config.yaml
n_layer: 9
d_model: 192
n_head: 6
attn_scale: 0.177
init_std_qkv: 0.0241
beta1: 0.9
final_lr_fraction: 0.0
Each number is 50 + 10 x the weight over its row's rms, rounded and kept within 0 to 99. Layers, rows and columns count from 0. The size before them is the row's rms in percent of the matrix's.

# layer 4 attention value, 192x192, rms 0.124, rows 0-99, columns 128-159
111:41 45 46 52 53 50 50 31 70 47 49 39 42 39 40 34 42 43 44 67 72 47 32 45 47 49 68 56 53 32 44 59
112:45 51 54 42 56 62 54 44 39 47 49 54 39 38 40 36 40 49 42 46 49 48 45 41 63 47 45 48 61 63 40 63
114:50 40 43 54 47 57 47 66 27 48 51 65 54 44 50 58 52 61 55 44 50 48 43 46 59 36 46 56 56 56 60 50
105:50 43 54 49 52 62 52 48 47 45 50 54 42 37 46 41 57 43 50 61 45 48 42 44 59 45 70 51 45 45 58 37
102:59 51 44 47 54 45 59 42 57 47 45 26 33 53 51 31 44 49 39 60 64 48 65 48 42 66 70 53 63 52 39 34
126:44 48 43 51 51 56 40 41 60 45 49 47 55 45 47 47 45 45 55 49 58 48 39 45 53 56 58 61 41 39 58 47
106:41 42 55 49 51 64 62 43 36 50 50 36 53 53 57 68 58 52 61 58 42 51 43 55 46 38 53 45 37 44 61 48
117:36 44 42 60 52 41 54 61 41 52 53 60 55 60 41 52 40 60 53 58 35 52 34 55 42 31 36 61 68 61 40 60
096:48 40 40 56 53 49 47 37 52 48 47 34 55 73 35 53 49 58 70 58 58 44 31 42 55 57 55 56 53 51 53 40
102:53 51 27 48 48 49 43 46 50 47 44 60 54 57 40 47 42 57 68 40 72 48 41 33 60 55 48 53 51 58 39 43
109:50 52 58 43 52 51 56 57 35 50 48 44 50 52 63 58 36 67 35 55 28 49 37 56 61 57 45 44 75 53 33 60
146:44 47 46 57 52 51 50 52 48 51 51 54 47 44 49 52 33 53 48 49 44 51 49 52 49 54 46 59 58 47 47 42
115:44 49 60 46 52 51 41 47 34 48 55 56 48 47 68 46 46 46 46 47 56 49 41 48 53 37 56 47 53 44 76 68
110:47 53 40 49 49 54 69 65 38 50 53 45 35 44 57 53 52 49 45 52 47 57 52 49 43 48 51 52 66 55 40 44
103:50 55 57 49 49 68 47 52 60 51 58 64 41 28 55 53 66 41 41 45 69 50 46 48 54 52 67 55 25 31 65 54
105:32 49 31 51 54 34 52 62 53 52 52 48 50 58 45 54 48 44 55 54 49 50 58 46 30 35 44 65 67 38 56 44
108:52 57 48 52 48 53 40 43 44 51 47 42 47 37 50 59 42 50 45 40 60 47 58 37 64 58 48 47 49 57 48 50
108:67 63 51 48 51 54 48 35 40 50 52 40 44 39 54 39 59 40 44 39 66 50 64 38 61 56 52 46 47 68 56 56
094:51 39 53 48 48 62 47 69 45 54 49 54 69 48 43 82 51 59 61 39 25 47 54 59 63 56 35 42 36 57 44 59
100:59 55 51 55 47 55 29 49 46 48 52 51 64 61 44 60 53 48 62 30 40 47 44 45 59 56 46 45 38 42 55 52
075:50 53 37 49 51 49 48 34 39 47 47 48 55 45 49 32 45 58 40 55 31 48 40 48 46 38 46 57 76 53 47 42
103:40 48 48 48 54 43 37 49 58 49 48 27 44 47 61 52 45 43 51 61 74 48 51 41 38 43 75 63 51 38 69 56
117:51 52 53 50 44 50 25 33 68 49 57 62 39 40 49 37 40 51 35 47 67 51 38 54 40 58 63 54 48 31 62 61
093:42 42 61 57 58 46 64 58 58 51 53 53 37 37 43 41 56 37 34 65 49 49 66 55 59 45 66 56 52 53 53 40
086:47 52 47 53 53 49 48 64 57 53 52 64 54 50 53 53 58 45 52 53 38 53 51 52 39 40 49 62 39 38 63 35
113:62 57 47 58 50 29 58 57 51 53 56 56 46 64 49 37 41 57 43 45 38 54 64 59 34 60 33 52 71 57 39 38
106:56 52 47 53 47 47 42 53 35 50 49 76 53 44 60 50 35 61 56 40 44 50 33 47 60 51 44 61 71 53 45 46
105:56 52 31 51 44 46 48 53 62 50 49 53 61 63 40 52 61 50 67 43 59 50 60 49 36 52 49 48 36 55 47 28
121:41 54 54 43 55 47 64 58 26 51 49 73 38 49 64 48 31 61 48 51 40 51 38 46 54 39 34 48 77 52 33 66
115:42 50 66 47 52 64 44 36 57 46 54 30 50 47 65 56 43 48 61 57 55 48 27 44 52 49 52 42 29 42 57 65
101:58 58 47 51 52 43 55 47 40 48 47 38 50 62 48 36 40 52 55 42 63 46 55 37 67 62 46 41 66 72 34 54
114:60 66 60 49 51 53 49 50 47 51 53 31 55 49 54 42 53 45 31 48 40 51 46 51 59 52 62 41 58 50 40 49
086:52 53 46 50 51 38 63 43 47 43 36 64 55 48 53 56 55 40 49 41 68 49 49 46 70 57 63 42 61 41 43 64
086:42 49 48 50 51 49 48 51 51 48 55 62 47 57 51 51 32 64 43 57 63 51 35 59 48 50 61 47 45 32 51 70
076:63 63 37 72 45 54 36 58 49 47 49 43 52 54 43 52 53 63 67 44 42 51 43 52 40 48 57 57 53 71 55 31
084:39 47 51 46 53 54 43 49 45 49 49 50 54 47 71 56 37 53 37 56 51 51 14 34 46 50 73 63 54 38 58 60
086:42 41 46 31 55 57 45 56 39 46 39 42 59 32 46 55 47 37 43 35 49 52 43 60 68 45 66 49 55 54 47 68
075:43 44 66 65 52 42 46 44 60 54 60 60 32 49 41 55 60 62 49 60 66 47 47 41 55 66 48 53 50 41 52 75
080:67 62 23 64 44 55 39 55 40 52 46 60 56 66 52 53 58 63 66 40 48 49 56 58 44 48 49 45 41 63 54 50
092:43 50 46 52 51 52 44 44 55 47 52 43 26 37 49 54 47 52 47 52 49 50 59 57 51 58 55 52 50 48 47 57
083:60 51 51 56 51 44 45 43 37 56 45 47 48 35 46 54 39 60 61 61 43 51 35 55 36 19 57 59 73 46 47 55
080:35 47 33 32 54 64 28 47 45 49 42 55 54 51 58 58 32 48 55 46 41 47 47 43 65 48 55 54 39 38 56 46
079:54 64 41 54 52 49 43 64 40 54 47 41 55 68 44 52 28 42 60 33 61 53 59 49 63 36 27 48 59 61 56 38
084:55 44 50 56 51 38 62 53 49 42 51 31 37 41 39 55 45 48 56 64 44 48 54 57 67 47 51 43 51 75 30 49
077:58 57 37 39 47 57 40 53 44 47 41 55 65 56 49 48 33 50 58 40 46 49 29 57 66 56 69 42 39 43 51 60
082:52 45 54 38 50 60 42 37 44 50 41 42 51 49 58 51 36 39 42 59 49 51 44 53 45 33 48 40 56 50 46 54
079:43 51 49 59 54 59 25 40 42 46 53 50 35 48 47 53 58 60 62 35 30 49 34 50 47 35 56 57 55 41 58 67
080:67 47 44 57 41 48 60 60 52 47 48 59 50 49 45 60 72 49 42 48 49 47 36 53 48 45 72 54 48 59 43 56
076:39 48 58 54 54 60 57 54 60 52 62 56 56 53 44 57 54 48 41 69 33 49 45 48 22 59 32 50 53 45 52 41
079:55 43 66 62 52 55 59 37 67 50 61 49 52 57 34 41 56 51 43 60 37 51 52 53 49 55 37 50 70 67 77 44
085:62 45 65 50 46 47 37 45 49 49 48 55 49 40 46 65 56 47 56 44 72 47 50 46 51 60 58 48 45 51 40 49
073:54 48 53 49 47 48 43 41 61 47 44 49 50 43 43 51 33 55 43 45 47 49 51 53 64 64 66 44 54 47 45 52
079:42 32 59 52 53 61 41 52 58 47 55 46 55 38 34 54 52 46 38 49 46 49 57 62 55 35 52 50 56 63 35 51
080:58 55 35 61 47 36 34 73 62 48 61 52 40 60 41 59 46 65 46 60 59 51 54 43 65 69 57 62 40 45 49 42
083:47 49 59 48 49 53 49 40 62 50 55 46 33 40 47 46 67 71 59 42 23 47 40 49 59 55 53 55 46 43 60 57
080:41 42 42 42 52 43 74 52 55 52 53 50 55 41 53 38 50 55 34 70 61 50 38 58 52 51 64 50 45 44 35 67
080:52 40 51 51 53 46 43 26 49 59 47 50 49 57 46 46 44 58 58 56 62 49 67 48 53 42 35 47 49 40 48 44
079:67 46 69 46 52 40 66 69 54 45 47 47 38 43 45 56 53 41 52 44 77 49 51 65 61 44 56 48 58 64 41 54
096:42 57 38 52 53 43 67 58 52 50 57 51 53 65 31 45 52 45 50 59 18 49 45 46 63 48 31 49 54 57 58 59
085:40 47 23 55 51 41 43 35 43 53 47 67 51 55 51 51 42 45 52 56 75 52 68 53 57 58 48 49 47 51 26 61
073:43 54 47 59 55 53 39 50 35 52 52 44 43 46 59 71 41 48 75 44 50 50 54 43 55 43 33 54 43 49 58 51
088:51 61 47 45 48 48 39 51 54 50 49 53 59 52 53 51 37 52 49 61 36 47 54 39 41 46 44 45 49 51 61 46
075:66 50 48 52 44 46 39 55 49 55 55 42 64 73 48 57 53 49 50 60 55 48 63 51 43 67 47 41 29 60 53 50
077:50 62 55 49 47 52 73 61 63 46 55 35 55 50 59 42 49 42 40 55 29 50 59 49 44 53 33 45 37 46 64 43
135:53 45 54 46 54 46 46 34 48 52 51 38 55 72 48 40 29 53 59 44 45 51 32 45 48 55 37 51 49 53 30 43
133:56 55 39 54 51 49 62 43 56 48 44 20 44 54 52 41 57 51 59 48 58 51 34 47 60 66 60 49 45 61 34 37
098:53 53 55 56 46 43 33 45 71 47 44 48 48 41 34 49 64 47 41 63 56 44 52 44 65 55 75 48 40 50 52 41
140:52 39 61 59 46 49 42 56 44 49 56 62 54 53 61 51 53 63 63 40 36 49 51 52 65 54 31 53 54 67 44 63
140:51 38 46 57 46 46 58 56 71 51 49 51 41 36 48 52 34 49 62 70 44 49 42 61 41 60 63 53 47 51 37 37
141:50 50 63 49 51 54 58 73 57 48 51 63 38 43 53 49 55 43 29 64 52 53 47 53 46 45 72 47 48 47 50 54
154:49 37 35 60 48 49 47 36 62 54 50 28 62 36 33 58 53 54 52 60 39 50 61 64 46 48 52 59 51 51 50 35
129:44 55 66 55 55 46 37 42 58 52 51 79 48 57 42 52 32 37 40 61 53 49 57 47 57 42 53 45 50 39 50 48
091:46 49 46 53 53 52 66 62 45 53 51 60 53 35 53 59 44 51 43 50 55 56 65 67 34 65 39 55 54 51 50 44
099:51 42 57 50 46 39 34 54 58 55 56 58 51 74 49 48 31 62 58 54 49 45 38 44 60 51 41 51 59 46 49 56
121:43 37 55 59 43 55 60 47 58 51 54 77 41 35 61 50 40 52 57 62 48 52 36 51 58 52 50 64 50 55 40 51
126:42 49 47 44 51 59 58 30 48 47 49 30 53 41 53 51 61 51 42 54 62 46 41 50 57 50 67 41 52 50 65 60
116:49 60 57 50 58 51 50 45 43 48 47 37 46 64 45 57 48 48 39 53 39 52 50 52 53 56 59 38 46 49 41 33
102:44 37 46 46 48 53 43 31 51 47 53 54 54 46 56 54 59 46 56 58 65 46 31 35 60 38 57 52 46 45 77 66
108:42 44 56 51 51 66 64 30 58 46 47 38 48 36 49 62 51 55 44 68 52 49 47 59 52 56 58 43 50 47 62 52
145:51 39 46 59 48 52 41 31 49 54 48 48 57 34 36 56 52 49 44 55 45 52 73 58 55 44 44 56 45 53 50 38
128:55 50 63 55 50 45 29 71 62 49 52 64 50 66 38 62 37 50 59 56 28 48 55 51 43 47 47 53 49 34 52 34
111:56 50 55 51 50 54 37 31 34 50 56 41 54 70 50 54 48 59 46 47 50 48 26 40 60 32 44 46 53 47 61 60
105:45 49 60 57 42 48 39 66 61 46 53 69 47 69 48 40 69 62 49 46 48 49 28 40 58 58 45 54 52 53 39 63
107:42 42 58 49 51 53 58 55 62 47 46 29 50 48 45 56 61 49 48 69 42 47 53 64 47 64 67 37 45 51 47 45
137:55 48 65 61 52 47 46 60 51 52 58 65 49 61 46 56 27 54 56 63 34 53 38 58 41 48 40 55 55 48 44 39
131:48 47 36 49 54 53 55 46 46 52 44 47 61 55 39 56 36 52 61 47 48 52 58 49 42 53 38 53 50 47 41 37
128:61 66 40 50 50 42 48 60 43 48 51 57 44 51 55 49 43 48 50 36 60 50 56 49 45 53 59 50 54 38 47 44
120:45 38 42 47 52 64 60 23 48 48 47 33 57 57 51 66 52 47 67 55 57 51 42 44 46 50 49 52 35 44 61 46
106:49 45 55 51 47 58 55 52 61 47 46 35 44 43 52 46 69 45 52 56 56 42 62 44 70 61 62 48 48 61 53 49
140:56 58 46 47 55 49 55 48 58 52 47 27 48 59 48 50 60 36 61 47 57 49 73 49 45 59 57 45 41 51 48 31
154:51 41 63 45 53 55 57 60 59 48 53 47 53 72 49 59 47 50 57 63 41 51 30 53 35 55 52 50 44 30 57 44
115:51 36 57 48 49 52 43 29 54 50 47 56 52 59 56 55 42 38 69 56 62 46 46 38 62 49 49 46 40 45 60 49
145:46 64 38 45 50 47 57 31 45 51 50 48 43 44 49 29 31 50 43 49 60 51 34 42 49 41 45 52 65 56 39 64
110:55 44 65 53 49 61 51 50 65 45 53 47 44 49 51 45 64 46 57 57 44 42 62 55 52 62 48 48 42 50 57 38
113:53 55 54 51 47 50 39 43 46 44 53 61 54 76 49 58 64 66 55 38 58 48 28 29 58 43 37 49 47 34 70 65
154:52 43 55 49 51 44 39 65 43 51 51 41 52 70 48 57 62 41 50 50 44 51 45 45 50 43 64 52 40 51 52 44
068:37 48 52 37 45 58 55 70 46 51 46 76 60 51 47 46 65 75 54 52 28 49 42 49 55 57 48 47 56 57 56 42
076:53 41 41 48 48 47 56 60 45 45 44 55 46 69 48 69 64 56 58 56 17 47 66 40 53 46 41 60 59 50 47 69
073:48 53 57 54 49 68 34 66 43 49 49 57 51 52 55 54 48 41 49 55 22 50 52 42 54 36 49 53 61 49 56 53
074:75 55 51 55 46 52 39 59 46 43 54 43 47 45 48 62 67 55 46 44 29 50 50 50 54 49 45 49 50 50 56 54